From a checkpoint of a small transformer trained on Wikipedia.
Training: a variant of Muon for these matrices, 780M tokens, 16965 steps.
Each number is 500 + 50 x the weight over its row's rms, rounded and kept within 0 to 999. Layers, rows and columns count from 0. Numbers have three digits each. The size before them is the row's rms in percent of the matrix's.

# v: layer 3 attention value, 640x640, rms 0.0241, rows 233-255, columns 160-239
# o: layer 3 attention output (transposed), 640x640, rms 0.03, rows 233-255, columns 160-239
# q: layer 3 attention query, 640x640, rms 0.0241, rows 256-270, columns 160-239
# k: layer 3 attention key, 640x640, rms 0.0241, rows 256-270, columns 160-239
v233 099:450571388474481532489524411519514484507592513560511407423355540503443540498422514580530393448524434448520518508508515452402492526500596564555526525473387543475473531569620483494525521444570457429493514602440522591539501504601482563437428478
o233 101:575416569539482429446523465501455497470478513467464525530517493485444538578563449424487521556446447484592521537518435493454554565490413491489477459526595513576591434565573442478560471560531477487522457460560491420508403508441485482501462465
v234 102:504460495558367480450504492493495549490552511504502419482539577455578528547585459532459471551546489503452539482482494464507538546509561491519576470541481431359479424527506600589559532558517457518524499568530482549506553492594527493506534425
o234 102:533598537418536506474508454454502483490581490635507571498442444557437525500420460446614479499526493529554502573510561510492512429499494505404454509531505490497488527548547491494544560418540563520537401387459524446474512473467466533428546494
v235 109:545412475482573512471572481529558459468388511490483455492534528548506448482559505482503528510542389471470494515639409481550496453479482401441536533519504553529426593494468473428475522459579463516505637499482382451488563468503551541444512490
o235 106:444506611582447493444552514474457578464564442449560537465431406516489443466471461516580661504448521470470557489487446450427409549500466542507505499432520467436596448403487529552435522604513575489538469581510565564435491438529468599501516526
v236 097:535509529508565547541570470512542580470509446521496437527518507508462613574473556526417576464491475416416453515498567394506509562528544392519568527516482455484473533504495502445496542485518532490548530583492585510471433489528525592463506430
o236 094:465423540525555597421517482520470423502445503560506538489450489498507504393457425521569484439515581588511521539490480574486490507590452514420457430557493526576406410595520519497485467523426491536473526477522465468513554486520521507469512535
v237 101:485565460504537487490645477499465532416601572475462446536498425448532475438535418414440489411513516554588484549543510430533591579563505504563447497445483488453513373475502454494514560404383507624523575463406508511579573499555528477513442526
o237 096:523552568477432524493469556608544357488575500446510580527504533451560438496489475539478475447507455549493393513509579596487529457430483520445527428464429504547491515552567491447550497459424441502433484506580460565483501468437462481417637499
v238 103:402560549508470543540477625507467561526548594406517495441480490585451493535559482466418461554553508531482545499594495583605498421494610480565533449509482510528479475481521417504464469533490539550502485413470432576491415466447562551549612567
o238 103:560459531472457529492473447536453509532440484551572589535493510518431522515479456528484535440439498423480535586519426399468431497535521437427544596528590431445510446482467519472572519576529556474524546457479504545483426546546480451537456432
v239 099:540548520569488514579440500390579531517533540522470538539466604413491471516573613581559370522448545546417568581587487453586508470513529427541532514392478440433501493482583498472519471445537452445498461489495560541523418529555499576455496488
o239 099:478522548388639525421509445529440531444389522462535467464527527511492449469492501388448501474517454449531400493581539454569484484421452452393465517538514462477500578443586481532537582449501545490490575496631497354514554435472509445570595526
v240 106:451545534365542505510523552478529500554567511496589472572453520418392475515455564499509458585560550510481437524540464453434531527422432486554536587523481495442491502505540459467551503490434505445505486476514526411494587547472458464433537589
o240 101:443480476635445495528502482587556540487449502605492555455522520427492408428467562554553384461511429503567576518452535505545444424531552486492483483555459435455499446482445555579519533521503436511556552467597458467531521482552617583506513418
v241 104:547550570507526514633566454412526498434638487516639534523512509450488569498451521559434520480510557409523449523649567469499524561538439465507496541531539485518448460486442465465502387442475490447482554561383550544539465510466426463514535472
o241 103:484477531562599564481518574546480503494366523475428540537524541499511424471539500503576422568502489523494528528446329552506477560459428570500432404589480516528470412516500488507485505567553508487534502469529459438406540532601481619476488548
v242 099:480544434469434532538524405427495563576411541503503591438444467523487475510566521494478407411486580524472480451551418473529428567567435460460527481528526488473471459522426455518573432524568505490533421527530559565487422496437572437511435524
o242 101:507496417530488568501512562526493534508524430466516457535469448536510538507498454437559627484521475503487451450394600429471504511479540640517488515415499523558428598497461580549591492517454513598501537476535497427454553492459489524524519545
v243 101:491606363497464522495518496571526547599502484544479533482516598483589465514538464411526516463495517464457467459440534414438455451517527458482510502335457493488464492526462496599446556533440467545531511574585503561527486435429434485503493491
o243 100:503382563542615525565409518434622438412459577473453351510534527484503497460545528524513540486510510502468501537571545590485558504434465524480434517562567508537478499423506498409505422474503468565422436466549495456475556519533375470484513568
v244 105:473490501510518452528482539512433506505559507461480496541441542456551547494493433477504487495500493505446505480506487448535541556422513571387496530429456555590515489489585422458481491468497624510474471446523545428499487495488490555586571556
o244 103:526506577418538519488541474331550481424556582524524528490509477435521549559486514537424476477432470506486385539557493518550537456496491518501575430502637501425470528459505495463511433524543466549473550474482500518408501456494513484470501440
v245 106:407468534567559498461446582525538521467492460535560413554512484437492496521552464565481459540504495479478486499498509448489562493495608505550544427483416566402559567508496495466508487510477471469520511613565527458467524380513426442478540613
o245 106:497555511541454546496561533466435445451532539532553585524558409455541485443498563508500424536564432527517562509542603457480479435620480441525527452467554435520534370493421589553516488427549577479556464497475469513540510583429484495509472450
v246 100:429497445483583516580522564515481562538430575393496519488488493487500549618495508455487488480369445597448553499531526497492521567435472447474531465561518387545522503423488590550446506575443432520597510561474445438535543475527539518422594495
o246 096:510563497617401556542442480509446504517457430526482494525586499513505431459545440597522492499527554515560528505501419557614481483567481484488478584468523504503441426464534532475468534471496584571483459501557468507436471532545568474610447455
v247 098:550513512594514470550545560493483540555517494512509552493460511409533462507382470456496572506538478573492497557535564525564468544494497470508524556509491497522388443456457581520442438511477481434551559482410486508534491471497517509517538434
o247 098:544517526502502545460663470507464500538496435480452443475488449553509504509550512600435469586473446508517521535460444455450435478472415453486434464467543490533489464561484545486487529469498574572485431499572457467370532514535449516533534519
v248 106:477411516491489411595579477513471569505552509585551435558576471463495482426481500595480537617446515435531416559428500434537521476563406556550514480478449518507525547517527455498481562526435491493487472579512521570487532473552446559483486551
o248 101:519510398519534479401545565432596437480505399537474550565521565460501437520498462556571403403521540480431532491606555482517389438515595515549498486532495522473549477455502592508477510496542552406532516508565445462469484423443575485516477568
v249 109:585464542500497374415522487485546547420448471552503526569467525509534469494486513492499428498464495522501452548452575456526575477574444478489586476439577461420496499502484498463552536438480502507535452453502457552494397556516500488602503521
o249 100:476585530510419547518503451425421444566467517435592426530491610409502525430541538532490521481472455503526508524588476503493457519442473560350452502555432489544475482417489532558447482498494480475471514482472444475539519509536512502457462513
v250 101:433504464487494531441488537441456402490433492482574514483543467532506390554377496544537473410469455503439493458526485427504470464494517506467508481430563488488498379473466507532504388497449527550508524450484567408509471548440528532547460470
o250 101:441568498583429438562493492474443427533544528544523459497450572550483578446591503521451464579531540495510534406451353518521430555469440472496426465557548496539466521444496573470603471475469458558531465477540513619516495501560512488546570486
v251 103:489475471470465461503480514557477497472571423462511460443501451440466525401429577458482506480532452507579616433537430468566518466442418463548421516573420481517512594459459451479537507542471435393498426519503484457493516476440498578464591549
o251 099:476477505479567583473532486430455564481521538570461536503501441538470493544501499574456472582501533505359448614571587452484526432541606461512539476540614550460467381410569509494444513477619546416530580481437462511528544568513497501594438522
v252 103:511517480425520605466509532487645575411488487574479520554444528438589538560477510541498464510487458481486461521428468489501403489487534436507549495482606492453415463539552609402530498532547502494506520532490613555490462493503412430504528470
o252 100:501529562579567485520475481431378475525484499485587525470531439514492513463446433527448468454452466441544584636538526507487465506531487516430422490574384493534508523483410384566509499521521480548495488457426464449515460515462464544502515455
v253 097:510455465472465492435622593444452459552510485442571444430510541499416569439411473526422476497498497513538601506482513533443463504492522492512421564549605559458620435541499404477481407474507461458490495513515430458511621522654470402525464545
o253 094:469625428509454421489520549552607535480485544544545612552540534566557429529581506428553527521421444425506510451559437522532464500540513522458505450531419478516437616505500540522598567466570467481529523526542468518508506524405560533519513480
v254 105:480473576495516525460507545533582566500498544532517395480505458541469465473495614512523584506465533471558405526588489551456477514507445544509562471535449543532451460540455517504491517498429468508459390576541499450489579512522518557431499483
o254 100:434455354527432511508526550573544503508611437561437625548517565475517509547536436395482463450482410501542445449508505520498534501599586528497450527449473466489501452501599410578453466539453482452475563486488530496495558564518434485461420545
v255 104:557504466425543533450472525575473513427536479508434457477528473467521487498567413514437420452558507402459496453519483442574541436386382505570452599511516482514575529466468449407517534409496569608506548556421510479417460469605558462505514481
o255 096:529504536487454523443501523446450418496468495548532494493535426508524571540484507502486482565485460585477392479479498549402580586591631563453634605451469466544451569473574470595448486574494488391564619477616465516508467552510479498431533471
q256 100:502514480497437543423482424628510534493414505627487545516438427463531557536464473512439538495402496491530534504429465511482581476525513571450504401563550512477516471526452556477470495545550528505621520536509448558438408478537463543540476448
k256 078:519562469526519573582521469458555466534618461501532456484457433592433474544461500401519587478518538460489482550559528483546581496497522406569453465428483527587440548446578520425527491523511426419474490435497502512453559544498556542540521461
q257 092:505473477595534517479495589352541454557496494508613537552483445505455552539500384585504536501493479516508525608452467443454464510570518433542467505525523456524440555470412510511508422431536569476501532531603555473518458480548465541498547409
k257 085:481453599525432529456541452572531495508488457533432545512490449436511486538500465508405512514554482516518461431571526469571514465502433394522561565521483488457566516507523555389483462474451563524534459563464539551582465534539488342485506514
q258 103:478451560562448411484444478479406473442558505471535474488490507514482508561460436509589552487491541573527493546493448521413482473558473565459554503494485447509514528472484506543486420460495488458513591521539569448620494548595404474484537464
k258 097:438493386557427473580456557468597473554546475469496523569563478567512509586525608491494624449483568464522485496631516463436507491472530444448478531567490446514541570455494456446582443503454459568452487551499453491483534530535572560449582475
q259 092:554582575475544455527432470520528463514457425376520472516486438603471476534461468486449590509543453548484450480526574557376572520569498484483534606439478463597486485480580473485486498412537579515463502513541454572544522452529451438501500517
k259 086:457469436548478439483500472540511471541532457565616568518490442568500418524492459410499540578513516458579492516565477350423397525403480440535576486523523517380362507582467482565464436545499549462430388531453555378443544590480437440453526522
q260 099:565532453433440499525435435508538493574492534476560493492472470514442545544522536526478388466605524602558484531422432438389510516543430506591501535538507444670515431490532553450549538572504529522557508491551560533495508565538472498461429526
k260 085:454488487530464519513495482533417444528535521482502492559499504467544530563543420460483472481465515446538558485510556486550583511521486510510518486510458554517550540485559463438532527443504454513486479537479391546474448483550421405525527483
q261 089:493531466580444544500520503368526489572449481434506500504570497557516479541583516447513502508480420483420488501496458461390372585563480410518310449526544452484458495546480513543530362438455534513497516482518443618454512444559453509502426428
k261 087:495475483446513489419491477439464525453412438493529555543471524444384506443497546532516495433503439492532470454481471580529472486604484572463454483496538434574529500511507430392457415516525559536543435542472474514572533502533600521500464514
q262 097:529522542475608469473582539487469502496485404542482469522468565491517450464423504487471519536534476457505480462516624500491597500546508473488550549489501504405463525484518440545537469364493554414521510434442505460478445445513500443526531532
k262 092:516537485524528467422518496492498485572492504463426560499596560427580492500469533478525502536511486415502554564508431512559464478503435544549539380561551448501464511552428422466411518480459469491471533530508472512469551471466476537483557481
q263 095:468477409431477584560578480527532497522514534458461420447470534441452441510550577502495466382508505527610438477488536468472535515537431500554482539515497493494502520544548507520481620466588442542525459463422462538477422483452592446444559503
k263 087:532479543546532543516444459574512507507447531437440526582466598481482533532492484396490451418456542495520517554442497543590539545527490521533492347473558587581530513423455502507540477456450490505485461443502486368486596539464495464421541483
q264 101:493429494495508524541496539486579490511517483370529552472601495483483445509482421548456521484497459492429387423426468613498543511554503486403508424512487507509538442531516514407484526442573521521440547503460503492543477499624415452608497428
k264 091:457419523535483512513528526564528425401533492528585547475430541523465561546517497543507460518499482504464506465391376526537481538506511529579554578455559455545447473516514538490382502510457560477530507546396566403510561406421474550479443451
q265 092:454487513524493496543485453541553554571474541461570566534398490475422477472507469507503499511475584552439536461503445461515443487479520459501440433525485493537460523520470497490514564493562498491534383444405514564499505429506560569470470560
k265 094:536481506466541550481546531568417533412537508523378482478541461441571468465503452470535483570498490453523527483447484562610476478475493555482573433453534548504483528521509490578417587526417517435546483458462505465382457421468551418522532468
q266 105:474515572524555468459518518535492542511505498489501512452420475541452546539472473452503555551433610553469519507485425507463409441521462453509513449389499484540528431415493581491469527557572549500431477516517599525460517476469407605549490519
k266 085:389436443548509510566512404498458521568566497611520508416529489500446474481442490514550531448537524520492585520435465482562530523518577484455580556543603470505516446481502496550570451491546499489577413451462553540532496504526524442470403480
q267 101:503586466520511488479523547506537412472545538442531389540490602512494498453626480524573558471452448434449528528566541471520585485464543486419530441433528499463446499504505492548503439446490559471459521483430467454452565469508581465469574575
k267 106:504508527488543504456515518451442505523477503400491576509436555521489433467521536549463424515468441545504555492510466523496434531547439465421493498450543459444508501576406474496455486483423568500426484463481529459452470478477549561498392562
q268 100:573532496522509554452469507414523357423569495534558470501507451426504426426545483456521476502474469475531473533567398520576485558476561464378468443513501548504374545547547541459562471410527549491509541441489499503495558419516616492497572512
k268 094:555571495480526519470557488570482483504492478500446467468499571462519517434504490511497528549508470567485561552492428486431419552481455522540496503561530469527492549517468450425473502504438508550473485421466518444403474415500518553415530551
q269 093:421514604419521442519483503440471504437425595451492528514513437505604447503497514437471462534541548401414530410440628485545446399474482526467528547554450555395509607530465408585457509520526425462445528468412511571468522455520618458430583512
k269 093:494538481492500481517451515509568494509508506520560467566602501530472461528573511563448486515517517477445488556522534394470522510554465465442483502470433484542486526536527551533576439501455515683436418576545388561544521436514429500546552468
q270 113:583543561421481492510453456543446477471556460511479471461399461518484510481443512493508525490525390466448558554512516496479503439536498458541526566450477479575416509484468485585461523567481526485436539481460469500500523481351514532574466488
k270 104:556500433495443493489504606507541567501510511490507446487530498536436472491558465590552493477505525514517487562427601469503577566513431547456416556488389533522561432572530508435528483406466500568628407382508425489568466545548516469537454518